Each number is 50 + 10 x the weight over its row's rms, rounded and kept within 0 to 99. Layers, rows and columns count from 0. The size before them is the row's rms in percent of the matrix's.

# layer 11 MLP up, 512x128, rms 0.17, rows 319-427, columns 64-127
098:61 43 46 40 31 62 67 41 45 40 56 46 63 32 52 55 51 65 50 28 51 51 44 50 23 58 58 55 34 49 45 36 46 62 28 60 52 58 46 55 55 35 51 40 44 53 63 53 40 47 68 36 46 52 60 43 58 68 68 46 39 46 70 54
097:64 45 85 52 62 40 43 42 42 42 62 52 30 46 55 57 46 48 56 45 31 62 59 66 60 50 58 55 57 49 62 45 30 32 41 61 63 65 53 55 45 55 50 51 38 40 37 44 59 53 42 26 31 37 43 55 38 58 52 52 33 40 49 46
110:69 56 44 43 46 53 60 44 39 57 35 52 52 29 42 60 39 51 49 50 44 60 55 57 52 36 78 56 60 55 38 56 48 44 55 58 52 45 50 50 56 39 66 39 59 57 48 69 36 42 47 45 46 39 50 56 48 38 58 52 51 51 37 39
096:53 49 63 56 52 46 66 52 65 51 61 59 55 52 48 48 42 43 63 24 47 59 51 54 43 53 68 59 53 39 59 54 34 52 59 49 46 55 59 60 61 45 53 34 42 47 61 56 54 31 56 57 48 61 64 49 60 51 70 41 60 51 43 37
089:56 60 42 34 58 60 52 61 40 52 47 57 53 64 43 59 51 55 45 44 32 65 35 54 51 58 53 46 48 36 36 50 48 47 43 49 42 59 55 79 52 60 53 69 53 67 53 57 37 42 49 59 54 42 49 26 51 42 47 48 39 45 55 45
103:48 51 54 51 63 39 58 44 55 31 68 53 61 58 63 39 57 63 50 31 44 41 66 47 28 68 64 41 46 47 76 55 59 56 55 46 47 55 48 67 57 34 59 49 50 47 57 58 61 63 57 37 59 51 54 57 46 45 66 44 51 48 53 51
091:43 49 19 68 55 50 51 34 61 39 39 49 47 50 66 48 61 46 57 47 54 46 44 59 58 55 44 53 56 49 45 64 50 61 62 44 49 47 43 48 50 46 48 50 46 30 56 54 50 41 48 57 50 37 49 53 49 61 71 45 43 53 40 37
095:53 55 43 53 66 65 46 38 53 42 40 69 53 49 49 56 53 58 55 51 41 44 45 37 51 36 59 29 23 45 38 51 61 35 37 48 45 67 64 64 55 52 53 47 59 48 66 57 45 36 49 60 38 41 55 53 41 63 63 47 44 41 66 47
096:50 47 73 53 50 46 45 52 45 54 66 35 66 48 46 60 65 56 40 63 54 54 38 58 58 57 48 45 62 52 50 57 52 42 41 42 46 49 54 54 71 58 46 56 65 51 29 55 46 61 37 45 53 57 62 70 40 59 50 45 12 53 55 48
097:52 43 65 52 57 64 58 65 46 62 56 53 46 56 65 54 60 50 63 47 35 47 50 45 46 44 44 27 52 38 53 57 58 41 41 67 74 51 55 34 37 46 58 46 57 32 49 46 48 40 49 33 32 46 42 61 43 53 61 34 56 36 50 39
103:34 47 28 49 69 47 49 59 47 46 45 38 54 46 55 56 68 31 44 42 46 30 67 38 66 54 47 51 59 55 49 47 58 49 55 57 49 58 39 44 53 44 47 68 55 61 61 48 34 39 47 45 49 35 34 55 42 68 61 45 50 54 45 67
096:52 64 35 62 47 46 64 35 44 59 57 49 34 62 50 48 43 68 50 46 63 48 50 48 57 60 51 65 44 47 63 49 46 62 28 82 56 53 40 37 56 52 59 54 40 57 54 45 49 57 46 44 33 50 54 54 41 65 51 37 55 44 56 54
103:40 40 48 37 57 61 49 57 34 78 52 50 43 48 65 35 45 40 68 37 44 63 74 46 39 60 31 37 72 59 60 59 34 50 51 63 61 42 49 39 48 38 48 54 57 34 39 60 60 54 49 47 55 50 33 51 55 56 48 58 45 60 56 54
103:50 47 63 43 31 51 57 47 55 48 56 55 70 67 51 66 46 54 42 59 61 41 50 57 36 69 64 41 63 42 43 54 52 42 53 43 57 51 40 58 64 50 62 39 39 42 58 52 53 59 35 44 55 50 51 46 49 43 50 52 48 44 53 66
105:56 44 56 48 29 46 46 27 48 51 38 57 46 31 67 38 57 34 67 48 33 48 34 50 59 48 44 50 46 41 41 46 40 40 42 50 49 45 51 35 60 44 38 58 51 50 36 52 62 67 48 63 62 38 35 56 63 46 85 68 37 46 48 52
097:48 38 43 53 60 51 46 55 48 48 39 60 41 51 61 58 61 63 56 46 44 59 41 41 47 67 47 57 60 40 32 47 33 46 69 48 57 58 45 61 39 46 45 52 49 39 59 45 66 44 73 62 64 34 33 56 49 55 35 53 28 62 55 40
102:45 57 44 65 61 48 76 35 37 58 40 59 63 53 58 36 45 38 63 59 58 45 60 53 59 55 62 48 41 63 54 48 48 67 69 54 49 47 67 39 50 45 53 60 41 60 47 56 72 47 42 37 65 55 56 58 45 45 46 35 44 73 55 60
094:58 42 52 54 50 53 38 50 70 54 40 43 43 52 47 54 50 43 64 76 44 44 45 57 50 35 45 58 53 68 35 57 30 56 51 68 44 45 68 48 58 45 52 64 32 55 58 45 54 53 56 38 37 60 44 56 54 57 49 53 70 28 47 50
098:58 54 51 54 59 79 58 57 45 34 51 42 47 68 60 51 51 52 43 50 58 47 55 42 65 52 52 53 54 52 69 49 62 38 40 67 47 49 44 39 52 60 40 55 35 44 39 46 60 64 46 30 43 46 37 53 48 64 31 67 36 47 61 50
098:62 51 59 49 60 52 62 46 69 56 60 49 47 51 55 38 44 53 68 51 40 50 64 40 43 53 63 53 55 24 51 50 46 66 64 51 56 68 44 48 51 37 51 58 61 45 65 51 61 47 66 56 53 37 43 51 61 49 38 64 40 61 60 49
105:48 36 43 37 48 36 56 56 45 45 43 46 41 49 60 38 31 71 40 66 39 55 63 71 33 59 36 43 55 26 64 56 42 55 38 75 50 58 56 39 42 35 46 47 66 55 44 60 46 63 58 47 64 51 53 52 57 40 45 38 38 54 55 62
099:31 44 55 63 64 34 31 58 33 70 46 57 47 34 51 43 58 70 57 48 32 51 52 54 54 52 56 50 46 53 25 61 59 65 47 44 55 47 58 64 55 50 63 40 75 57 44 61 39 55 44 59 58 55 45 39 48 63 46 48 41 29 46 52
103:30 46 41 49 53 50 56 42 51 61 42 58 46 65 59 49 47 53 53 58 68 43 69 33 62 59 45 34 47 32 44 59 46 52 60 58 47 41 58 60 52 50 47 43 46 42 25 46 32 35 52 36 58 46 54 58 41 42 55 41 52 68 30 39
108:63 47 62 55 55 27 55 44 62 55 49 24 38 56 59 46 68 44 40 37 36 55 46 50 47 48 47 42 55 32 45 51 31 31 47 59 29 46 51 54 57 56 31 49 41 60 28 56 40 42 35 52 27 37 59 41 38 57 70 60 55 44 56 47
103:59 46 60 36 57 36 59 42 56 53 55 42 60 36 54 27 42 42 50 54 45 50 36 55 57 53 43 34 67 28 48 52 65 36 42 47 50 68 62 51 49 47 46 65 38 45 48 46 50 26 45 38 43 55 44 54 59 46 62 61 55 55 55 49
097:56 33 48 44 44 43 55 51 70 51 31 51 42 40 53 39 50 35 20 53 42 49 34 39 39 53 48 45 49 51 44 37 53 46 53 43 55 43 61 47 38 54 42 48 42 36 39 69 52 51 53 36 56 50 40 33 61 39 57 49 54 27 40 56
095:42 60 58 65 40 60 53 55 44 46 52 46 43 38 43 38 53 37 49 27 35 57 48 63 38 52 76 42 43 47 50 63 48 46 45 52 66 45 40 61 64 47 62 52 20 58 40 49 58 55 60 67 49 52 47 43 65 43 40 57 48 46 60 55
113:49 39 54 67 66 47 72 42 58 49 48 50 73 52 61 44 56 51 53 53 50 49 48 65 33 71 58 53 27 53 63 51 41 50 43 53 40 52 47 48 57 35 53 47 62 31 56 62 37 46 46 39 59 45 35 46 48 52 72 63 49 53 55 51
087:48 55 48 52 51 45 42 49 48 36 42 41 45 47 61 40 51 70 55 52 39 53 53 77 61 46 42 51 32 46 55 59 51 30 67 51 33 45 55 56 41 38 41 45 69 39 54 52 49 52 52 40 69 52 56 47 50 51 60 42 38 51 48 58
097:45 61 41 31 55 45 30 46 43 49 44 48 48 31 56 51 47 48 59 52 45 49 41 61 69 47 55 35 74 26 49 58 65 44 39 62 52 47 52 44 67 45 67 53 52 41 42 46 39 57 38 45 55 42 44 50 50 49 37 58 38 59 48 60
097:59 39 51 27 40 60 41 46 58 75 45 45 56 46 48 34 41 75 60 55 49 60 72 57 39 47 34 33 50 44 53 60 48 65 51 65 38 53 50 52 40 51 46 48 62 43 36 42 69 55 34 37 43 34 56 65 56 36 48 45 59 64 38 58
108:42 43 70 55 51 55 41 37 26 49 53 51 55 50 50 57 68 54 61 78 50 39 58 47 24 52 53 46 53 35 41 48 33 68 69 49 63 59 62 60 54 59 69 51 53 62 52 61 58 57 42 58 61 33 35 49 48 50 38 55 40 68 55 52
107:62 69 55 30 42 55 66 45 33 32 38 56 33 41 31 61 57 54 55 47 39 45 44 50 53 46 57 45 50 45 40 30 31 54 53 56 48 53 54 42 59 49 49 55 51 45 41 58 60 46 37 44 37 65 71 39 62 52 51 39 59 56 53 55
105:43 48 65 55 48 48 65 49 50 43 59 40 54 55 68 55 51 50 56 58 53 56 42 41 42 60 62 34 38 46 37 57 28 40 34 45 47 48 52 47 53 61 51 68 35 60 47 50 72 32 49 36 32 41 53 38 47 67 64 39 51 46 62 60
105:50 35 54 49 69 42 42 55 67 59 51 60 55 72 30 44 35 57 49 43 57 39 40 69 37 47 73 53 47 54 59 34 59 38 57 63 38 49 58 43 58 67 47 61 57 49 39 42 57 40 56 46 56 51 57 42 56 41 38 59 52 48 30 51
109:38 31 53 69 44 62 46 39 41 53 43 54 55 46 43 24 44 61 60 56 44 48 56 44 59 57 58 54 34 60 40 74 54 49 49 45 47 47 54 60 63 66 50 39 58 61 52 64 31 51 43 44 59 38 38 49 51 37 60 62 42 44 44 45
108:62 70 59 56 65 42 55 51 41 32 49 36 58 47 48 42 67 52 48 59 39 32 69 47 62 49 30 51 23 48 49 72 36 54 76 66 47 40 57 40 60 36 58 40 51 51 44 42 42 44 55 47 40 56 45 56 63 50 34 39 43 48 59 46
097:41 45 47 56 58 40 55 50 58 42 29 54 42 62 54 42 54 65 48 53 61 60 54 52 52 59 54 52 66 48 42 57 44 32 48 47 39 47 65 62 27 40 40 34 63 56 70 70 53 48 54 25 55 67 43 57 49 67 62 52 51 62 65 58
099:54 64 52 50 45 34 36 33 55 39 49 42 36 48 43 55 48 42 53 28 57 41 55 31 40 44 47 66 32 50 48 69 62 43 55 47 41 45 62 53 45 46 48 28 49 55 38 70 60 50 63 20 46 54 51 54 43 46 59 56 63 50 54 61
099:58 46 38 71 41 40 55 47 42 48 51 54 60 42 48 52 57 57 63 45 43 70 54 50 33 46 60 43 64 46 41 49 53 61 54 69 50 65 37 56 43 32 66 50 41 45 37 48 57 35 48 50 44 66 52 47 40 67 50 30 46 40 52 33
109:57 58 56 48 43 46 65 56 42 68 64 68 40 47 38 61 69 65 62 39 60 71 41 61 72 45 45 53 35 56 48 43 61 29 49 46 47 50 47 45 60 41 60 62 48 52 37 50 53 33 40 45 50 39 24 52 53 52 54 76 64 41 53 45
107:64 44 61 57 68 23 45 58 19 60 49 63 59 68 56 42 56 49 56 49 36 50 54 49 44 54 64 36 69 46 46 50 55 52 50 49 34 57 52 23 50 31 72 37 59 32 55 52 56 39 61 62 58 57 52 48 46 58 41 46 38 64 61 45
098:54 49 43 38 56 47 58 51 63 56 32 54 47 49 61 49 51 68 70 40 52 37 43 25 55 62 57 43 55 55 49 48 39 55 43 67 37 54 60 42 37 36 45 61 53 40 61 60 46 40 53 43 39 61 29 81 48 47 49 48 59 55 54 57
099:51 55 45 49 65 53 28 40 62 60 57 40 44 66 63 62 59 72 53 36 43 53 43 51 54 62 45 47 47 58 62 43 43 32 54 64 62 64 50 60 58 39 51 61 41 43 44 47 48 55 27 44 52 54 45 55 66 35 32 51 61 39 59 58
093:58 36 48 40 47 40 47 36 52 61 68 42 40 42 50 37 60 39 31 73 32 65 55 60 62 52 54 46 55 51 68 65 50 46 41 58 41 65 44 50 41 46 39 42 51 57 49 56 56 39 45 51 51 51 63 47 47 56 50 48 53 39 47 67
104:52 58 43 59 57 30 49 35 40 67 57 55 63 47 46 48 40 58 64 64 59 25 59 57 59 64 39 35 55 39 48 62 48 50 45 57 43 46 54 45 45 38 33 44 76 59 43 27 41 56 47 59 43 31 26 54 51 45 53 63 48 46 46 54
108:40 56 46 45 40 43 46 57 61 58 42 43 54 24 44 52 55 50 42 36 37 46 51 49 56 55 59 57 42 47 48 53 56 41 56 69 50 42 61 37 42 25 37 43 47 59 56 61 47 61 39 65 35 49 26 59 56 73 60 43 59 48 42 51
115:44 55 45 48 62 55 38 36 52 46 58 44 54 53 49 29 49 64 63 57 44 44 64 47 58 59 69 42 58 69 56 62 50 60 42 52 60 49 69 42 37 59 66 54 49 52 33 55 51 50 44 54 47 58 59 61 59 46 59 48 41 63 40 47
092:46 44 56 28 39 46 46 54 48 46 64 46 41 49 53 61 79 40 75 38 49 57 25 51 50 58 47 53 49 70 56 57 53 41 47 52 54 61 53 61 69 48 48 48 50 46 47 77 55 28 47 52 46 46 49 57 53 58 44 59 46 47 31 41
105:34 63 40 50 50 54 52 32 48 49 44 54 45 60 50 38 59 65 60 39 69 63 52 33 58 64 53 52 54 46 48 54 65 73 71 58 61 47 52 62 57 47 65 45 52 37 54 45 42 48 59 56 63 60 53 68 50 44 54 51 56 43 64 47
115:46 48 52 68 60 49 35 62 49 27 33 53 58 42 50 55 44 36 51 52 39 69 47 40 48 51 54 57 45 34 59 71 39 70 45 55 35 48 66 39 48 36 63 44 39 53 56 68 37 36 48 63 48 44 34 64 45 44 51 45 52 65 63 61
103:64 51 46 69 56 53 53 39 63 48 47 50 56 59 58 46 40 53 37 54 33 41 55 56 51 54 53 40 67 47 42 46 42 46 45 55 42 37 34 49 57 55 63 48 45 49 39 36 58 25 28 39 54 45 68 39 40 45 57 40 30 58 59 61
102:62 64 73 49 51 16 50 48 38 61 48 60 61 53 49 57 44 40 55 40 51 66 52 46 59 49 60 41 66 46 49 57 37 65 43 66 47 43 45 54 61 47 49 50 44 24 33 40 58 39 68 51 41 39 45 56 47 56 41 46 42 58 51 35
086:46 54 35 41 70 50 50 49 57 44 61 46 44 33 53 34 42 51 48 57 32 54 55 46 53 66 54 43 68 41 53 37 44 30 39 49 57 55 63 45 54 48 46 63 41 47 38 54 67 65 57 50 80 55 63 38 35 51 46 45 49 68 55 60
100:52 52 52 53 35 47 63 45 44 46 57 51 55 32 45 59 50 63 54 34 45 57 52 45 55 44 37 44 46 62 51 44 43 45 53 49 48 33 39 34 43 58 58 41 53 55 37 63 41 50 45 40 43 37 54 71 44 50 62 50 47 50 60 53
103:50 48 43 69 42 36 42 52 57 42 79 63 54 44 56 69 42 45 47 48 47 65 53 32 71 56 53 43 62 41 63 57 56 55 61 55 50 53 44 37 50 54 54 55 39 46 50 49 34 49 75 45 57 54 46 71 49 50 35 33 49 39 38 55
110:56 66 55 58 61 59 56 50 19 47 42 50 47 29 63 63 57 50 47 42 43 59 47 43 62 42 52 56 49 56 55 53 56 53 57 63 48 49 56 63 62 43 49 63 65 59 47 62 52 47 46 58 47 46 66 56 53 47 58 68 62 72 43 56
095:49 56 50 55 54 37 40 50 44 68 68 49 58 63 55 45 58 59 70 43 69 42 40 54 44 43 67 51 50 42 49 63 64 46 60 81 65 46 49 57 52 47 73 52 54 45 43 54 53 52 63 51 44 54 38 78 47 46 41 54 43 56 68 45
114:40 37 59 54 44 60 71 50 78 52 57 57 43 57 59 43 53 66 42 60 42 52 48 49 56 51 47 39 64 36 60 53 47 65 47 51 51 36 51 56 50 60 50 46 54 52 51 49 42 47 48 42 31 70 30 44 43 39 59 61 39 56 47 41
093:37 40 51 51 49 37 53 42 58 26 52 56 55 59 48 51 58 44 58 39 62 54 67 52 53 58 45 61 31 50 37 49 35 55 35 35 48 58 54 52 62 48 43 55 47 56 63 58 48 46 70 33 52 51 40 54 52 44 39 41 58 56 43 65
090:55 58 52 61 48 45 35 51 66 54 51 56 65 49 46 75 42 43 63 57 46 45 58 42 49 49 49 40 53 42 43 43 57 35 44 53 44 51 48 32 55 40 45 42 48 45 56 58 46 53 52 64 44 62 47 58 26 63 46 55 43 61 48 58
094:46 51 39 61 58 53 44 43 47 46 58 55 54 48 43 63 49 63 61 35 59 50 59 42 55 50 48 44 63 41 48 63 58 38 48 60 61 61 50 54 53 54 55 37 53 50 45 47 40 45 67 63 68 38 39 61 53 43 55 60 63 48 43 34
093:40 48 57 38 61 52 51 46 29 63 50 49 59 49 62 61 57 44 69 50 49 46 60 48 59 32 64 42 57 44 42 66 39 49 55 43 54 61 67 50 56 51 57 53 44 52 58 53 42 62 57 53 34 31 39 58 46 32 53 46 55 70 64 48
105:39 49 53 38 49 28 34 36 41 48 43 55 38 56 62 52 51 45 53 57 70 41 45 52 59 46 52 43 40 39 67 59 36 60 43 53 38 48 60 44 46 46 54 60 54 64 69 50 56 29 60 39 40 34 49 50 51 63 38 38 39 36 46 52
101:45 33 41 66 44 51 45 35 50 51 55 46 40 64 60 46 59 41 35 35 47 30 55 47 44 49 57 36 40 52 64 51 51 46 43 36 46 52 65 43 58 48 68 49 43 63 49 52 55 61 47 52 31 47 43 57 56 57 59 55 56 46 66 66
106:48 50 50 54 60 41 50 44 37 57 42 61 48 63 38 56 51 61 58 57 53 55 43 36 43 42 62 49 60 59 45 53 48 54 62 69 54 53 49 57 52 40 55 56 53 44 45 56 34 51 44 56 74 56 61 46 59 66 50 72 45 52 34 52
096:59 48 43 37 49 48 37 52 44 63 44 57 39 36 56 60 59 37 44 55 60 47 54 51 54 54 31 60 35 44 47 65 50 47 41 37 47 64 63 32 56 34 65 45 54 63 50 51 30 61 58 65 43 46 42 59 48 48 37 51 47 72 51 58
104:61 60 39 55 37 43 38 45 36 58 47 63 48 43 38 57 50 55 60 57 62 45 64 52 32 57 66 55 61 52 45 32 57 46 51 67 42 70 55 53 54 40 40 63 42 43 34 41 47 26 60 67 61 63 43 57 47 47 47 45 64 38 62 48
102:63 50 63 60 57 46 38 57 59 40 39 54 65 63 48 34 51 57 64 50 42 64 56 35 64 40 63 55 51 41 45 55 42 35 36 54 51 68 41 50 62 41 51 52 58 43 61 60 59 49 65 35 47 55 35 69 36 60 38 59 40 56 40 40
107:56 49 47 49 29 69 53 39 44 69 37 58 58 32 63 59 49 51 31 45 42 58 41 44 58 53 61 36 44 54 42 62 51 56 44 55 49 64 57 45 60 57 44 54 46 31 48 57 59 43 52 50 44 42 52 34 69 50 56 61 54 51 66 55
085:39 71 45 68 54 54 42 53 50 39 57 51 49 69 75 48 54 53 59 47 40 40 64 51 57 46 65 43 41 41 53 38 58 53 64 39 53 47 58 47 64 28 51 33 60 66 55 68 46 43 63 55 48 44 58 46 58 58 48 77 47 53 43 50
096:46 54 43 74 73 58 53 45 41 45 71 44 63 37 57 52 63 64 37 49 53 52 36 44 53 52 52 50 40 43 28 47 59 49 54 55 64 39 53 60 65 59 46 49 47 46 37 56 44 44 71 51 40 46 60 47 50 47 36 50 50 46 47 53
101:47 48 50 44 31 56 37 61 42 41 63 45 53 27 60 46 47 51 65 37 47 63 61 43 55 71 41 49 34 27 39 64 49 47 54 42 48 36 56 40 51 41 49 52 50 64 59 67 65 43 65 61 51 58 47 47 50 40 41 60 39 34 48 55
103:41 53 65 40 52 39 43 43 58 25 73 62 53 45 51 77 57 59 64 51 35 55 76 55 64 61 48 56 60 35 46 60 38 57 50 73 38 58 52 40 52 58 45 51 42 35 58 56 55 66 45 53 55 54 50 48 37 59 53 48 39 48 52 60
099:44 57 39 44 70 53 66 48 72 69 39 57 53 47 61 46 45 66 68 42 47 53 66 62 45 50 47 32 48 54 47 51 45 46 66 42 46 56 44 35 63 74 50 36 45 59 48 61 61 28 49 60 48 49 66 63 49 51 73 43 47 44 52 51
085:52 45 67 47 34 57 61 54 65 58 53 51 60 35 49 41 34 43 56 45 50 58 73 53 65 59 41 62 24 60 56 54 53 67 47 39 58 79 63 55 42 28 54 63 40 46 55 68 54 47 47 37 40 49 38 65 48 48 52 66 38 44 38 55
092:59 62 45 66 47 43 49 64 50 50 44 57 68 55 61 47 52 64 54 56 32 53 42 65 51 53 51 50 44 45 50 63 47 34 41 52 68 39 59 67 57 70 58 43 62 46 46 49 56 43 64 62 41 63 56 51 46 63 52 56 60 48 66 57
093:45 44 56 70 51 58 36 53 47 52 73 66 58 27 65 53 37 61 42 45 35 40 58 52 48 50 57 46 48 52 59 59 41 50 46 44 66 51 64 40 37 35 65 42 43 54 63 53 50 54 57 55 65 31 63 67 64 25 55 45 47 39 50 46
099:50 56 64 29 53 52 47 66 38 40 44 46 56 32 49 58 50 67 66 46 42 64 40 62 53 75 33 58 45 39 40 46 46 63 66 60 59 67 69 47 56 46 50 33 49 48 59 44 49 65 49 47 33 33 70 52 60 42 61 29 61 60 53 47
099:51 43 56 50 52 47 50 54 56 56 34 57 60 47 67 65 53 57 53 45 62 55 48 41 57 45 74 47 32 67 34 63 58 39 48 46 52 35 48 56 66 58 46 46 46 45 55 63 66 51 70 32 47 35 53 31 39 32 66 50 48 53 52 59
104:44 53 68 45 53 36 54 60 58 34 43 42 33 62 56 66 52 47 47 43 31 50 57 60 44 62 50 59 53 35 54 41 56 48 50 55 51 47 53 52 44 23 37 49 65 48 41 57 37 41 28 58 44 54 54 56 65 43 61 32 46 40 48 49
111:45 68 57 45 51 51 60 70 39 42 48 44 48 70 55 57 53 51 54 64 57 58 44 45 30 41 56 51 59 50 47 71 41 65 57 63 55 35 48 45 68 38 61 58 50 40 54 67 65 50 48 36 63 55 50 74 55 65 59 58 57 52 59 33
108:48 51 46 40 54 48 50 54 63 63 37 54 62 49 48 57 50 32 57 40 51 46 49 27 49 51 63 27 56 44 53 54 25 58 61 47 35 60 71 49 57 48 57 54 54 70 54 44 49 46 38 43 60 55 41 75 58 54 50 65 57 52 44 37
100:40 47 38 50 55 55 33 34 59 52 56 45 46 62 40 37 45 43 32 48 53 55 66 61 64 60 41 46 63 38 49 35 56 46 50 55 52 38 61 55 42 42 49 63 50 60 43 46 56 58 48 45 35 55 47 30 41 77 27 54 44 40 48 64
093:34 69 33 43 62 45 48 44 39 65 33 62 61 46 57 29 30 50 50 48 46 34 50 55 34 43 60 42 69 68 43 53 57 43 47 42 47 42 40 59 53 24 48 29 53 66 44 56 50 51 45 42 52 57 45 52 42 46 31 55 48 47 49 57
107:44 51 41 47 56 53 50 44 55 66 50 39 46 28 55 51 49 38 58 44 53 60 44 60 64 45 54 46 48 46 44 49 83 36 40 45 41 54 48 36 55 49 50 39 52 52 63 44 49 54 48 53 49 50 47 61 60 55 58 67 60 48 60 44
101:74 69 42 67 60 54 41 53 46 45 52 44 33 54 46 51 48 54 58 40 60 65 52 58 26 49 51 49 36 63 43 46 53 62 53 41 54 42 55 37 58 35 55 44 33 60 34 55 43 30 62 41 47 59 27 34 47 67 55 43 46 21 64 44
092:35 54 61 57 58 41 61 54 40 55 55 53 50 57 54 51 50 53 62 53 48 43 50 39 49 39 53 46 39 72 51 59 36 39 40 68 44 44 66 48 65 61 57 53 51 58 32 68 47 41 62 72 56 53 34 67 41 57 45 59 48 51 57 60
095:44 41 56 77 34 40 79 45 58 52 58 70 57 48 36 39 41 47 51 62 43 51 69 56 50 41 48 60 51 37 59 34 45 37 61 53 51 52 45 39 32 47 43 47 63 73 52 52 53 48 48 28 50 65 53 46 42 45 36 63 64 38 39 54
098:46 37 52 38 37 60 71 56 57 61 48 41 44 51 54 58 49 21 45 56 49 56 41 42 48 70 58 52 48 60 60 53 72 50 37 57 50 63 56 43 52 46 61 64 58 49 38 48 41 37 52 44 51 54 39 35 42 49 51 57 41 59 62 44
107:33 77 54 41 55 41 47 54 64 52 55 42 57 40 36 61 63 43 58 65 52 44 55 47 46 41 47 51 35 51 53 53 60 54 46 59 47 69 44 45 47 32 45 54 45 48 49 45 52 58 55 45 39 54 38 46 38 60 40 69 54 55 48 41
083:52 49 44 66 39 53 43 59 51 47 50 56 51 48 57 64 39 43 55 57 31 54 47 43 58 37 33 48 53 54 40 47 50 27 54 32 57 39 69 51 71 56 29 44 47 48 33 58 41 55 50 40 45 53 49 59 62 64 33 62 42 39 53 44
104:61 54 67 47 44 42 46 37 38 58 36 49 45 43 41 39 48 46 41 39 66 59 42 36 31 32 77 45 54 55 57 45 55 49 61 63 53 68 46 54 65 61 61 48 55 55 44 59 45 41 51 42 27 46 58 46 56 38 50 65 44 48 47 68
097:46 61 44 43 60 33 56 24 48 32 52 45 47 62 50 41 56 45 46 61 53 62 56 33 71 57 52 58 48 42 39 54 72 44 33 54 48 37 45 38 52 29 55 46 35 45 48 62 50 66 39 56 53 49 73 41 50 61 38 54 51 39 52 50
106:50 53 45 62 56 34 41 37 34 43 75 45 40 58 52 27 52 42 48 54 35 51 39 68 39 55 54 51 56 49 51 36 38 74 71 49 48 44 71 46 59 37 62 66 41 55 51 47 47 45 63 46 55 58 56 42 55 61 42 37 55 59 55 60
097:52 65 51 63 50 59 49 37 57 49 51 60 43 46 45 55 62 41 39 28 46 50 52 67 61 56 45 33 40 67 46 64 50 43 51 67 66 63 54 37 42 41 35 46 25 60 32 64 36 49 65 51 35 47 46 73 56 62 52 43 45 43 67 54
112:52 44 37 39 43 67 59 54 35 31 41 51 48 63 43 48 54 74 38 36 62 25 47 52 42 51 45 48 48 50 55 46 63 46 58 55 47 39 51 45 47 43 41 59 49 71 55 59 42 43 52 50 72 42 40 35 44 32 44 43 46 39 32 53
105:45 37 52 51 40 43 51 40 59 58 56 50 56 48 66 66 48 36 49 43 53 55 43 53 39 50 49 41 48 21 50 42 57 48 57 36 52 55 48 67 52 64 55 39 53 36 62 59 39 62 48 44 59 61 47 37 56 47 61 36 57 42 47 56
088:48 54 48 35 41 36 58 56 47 38 53 53 64 63 76 47 27 51 37 52 41 47 59 58 68 62 73 57 46 51 47 48 50 60 30 54 54 67 55 62 54 45 58 39 40 48 51 51 48 48 45 57 48 43 53 69 46 36 49 43 35 60 52 67
104:39 35 58 49 60 51 46 59 60 61 64 49 64 47 41 47 72 50 60 64 50 44 43 41 57 66 55 54 55 39 46 58 46 50 40 59 47 64 57 41 49 45 32 44 50 60 50 54 52 67 59 47 43 39 57 61 57 47 42 52 51 55 54 40
090:51 33 38 53 44 47 42 43 49 52 46 73 60 33 48 60 37 56 56 56 65 54 44 52 49 47 43 50 61 38 42 47 68 44 47 52 47 57 56 36 59 69 54 62 49 62 46 45 49 36 49 37 45 49 60 49 60 33 73 75 44 53 56 64
102:73 44 59 42 64 50 54 49 48 47 42 58 57 54 36 50 50 50 59 54 66 69 50 53 32 43 47 37 65 49 34 49 49 45 55 48 57 61 52 28 60 43 58 54 58 55 51 45 45 57 50 42 60 47 58 41 59 46 63 44 51 49 43 72
104:52 50 50 47 49 49 76 47 64 50 50 42 50 48 64 37 48 63 56 63 47 50 58 59 74 64 58 38 47 46 45 50 52 40 44 56 44 58 46 66 35 48 42 66 42 53 57 51 48 41 47 58 41 53 54 68 48 67 48 42 51 39 49 63
099:59 67 52 65 49 69 54 38 60 45 57 62 42 40 61 23 41 39 59 53 33 52 48 49 61 46 52 31 30 54 58 59 52 43 53 49 53 52 47 60 67 58 56 50 41 33 54 54 61 37 72 45 55 55 39 43 48 28 46 47 53 40 49 44
113:48 43 50 31 55 51 61 48 45 60 57 62 58 46 73 55 43 55 53 60 49 70 50 34 47 71 35 60 40 61 30 48 40 50 32 55 57 55 56 60 57 42 46 53 59 56 38 66 43 54 66 57 51 27 46 59 52 29 33 76 47 55 65 45
112:64 58 57 52 52 54 46 47 39 55 62 37 42 47 67 33 47 57 55 61 24 42 56 50 48 47 54 34 60 60 44 55 37 29 39 51 56 66 61 44 31 51 42 50 55 51 56 30 56 54 49 53 43 50 38 45 41 58 50 43 46 35 46 51
096:51 64 47 67 41 40 51 33 63 56 51 49 64 50 54 60 41 36 40 44 37 55 47 31 41 63 61 45 48 58 71 53 39 49 51 47 52 55 49 64 44 58 51 53 49 55 45 68 56 59 45 45 50 44 56 52 58 57 50 65 41 35 50 56
103:54 44 72 59 60 35 58 40 69 39 42 50 57 57 56 58 51 58 48 40 48 62 45 48 45 53 66 46 48 57 50 63 64 40 50 30 55 50 40 46 31 44 72 57 49 38 58 53 60 36 56 42 38 68 54 46 39 68 55 59 54 55 52 56
101:36 49 52 53 37 37 43 43 73 44 46 48 55 47 51 56 43 50 44 51 46 73 50 42 43 49 50 54 44 48 57 73 65 46 57 50 51 60 37 63 66 58 58 57 27 68 38 50 57 30 59 47 45 56 48 56 62 31 55 48 45 44 62 52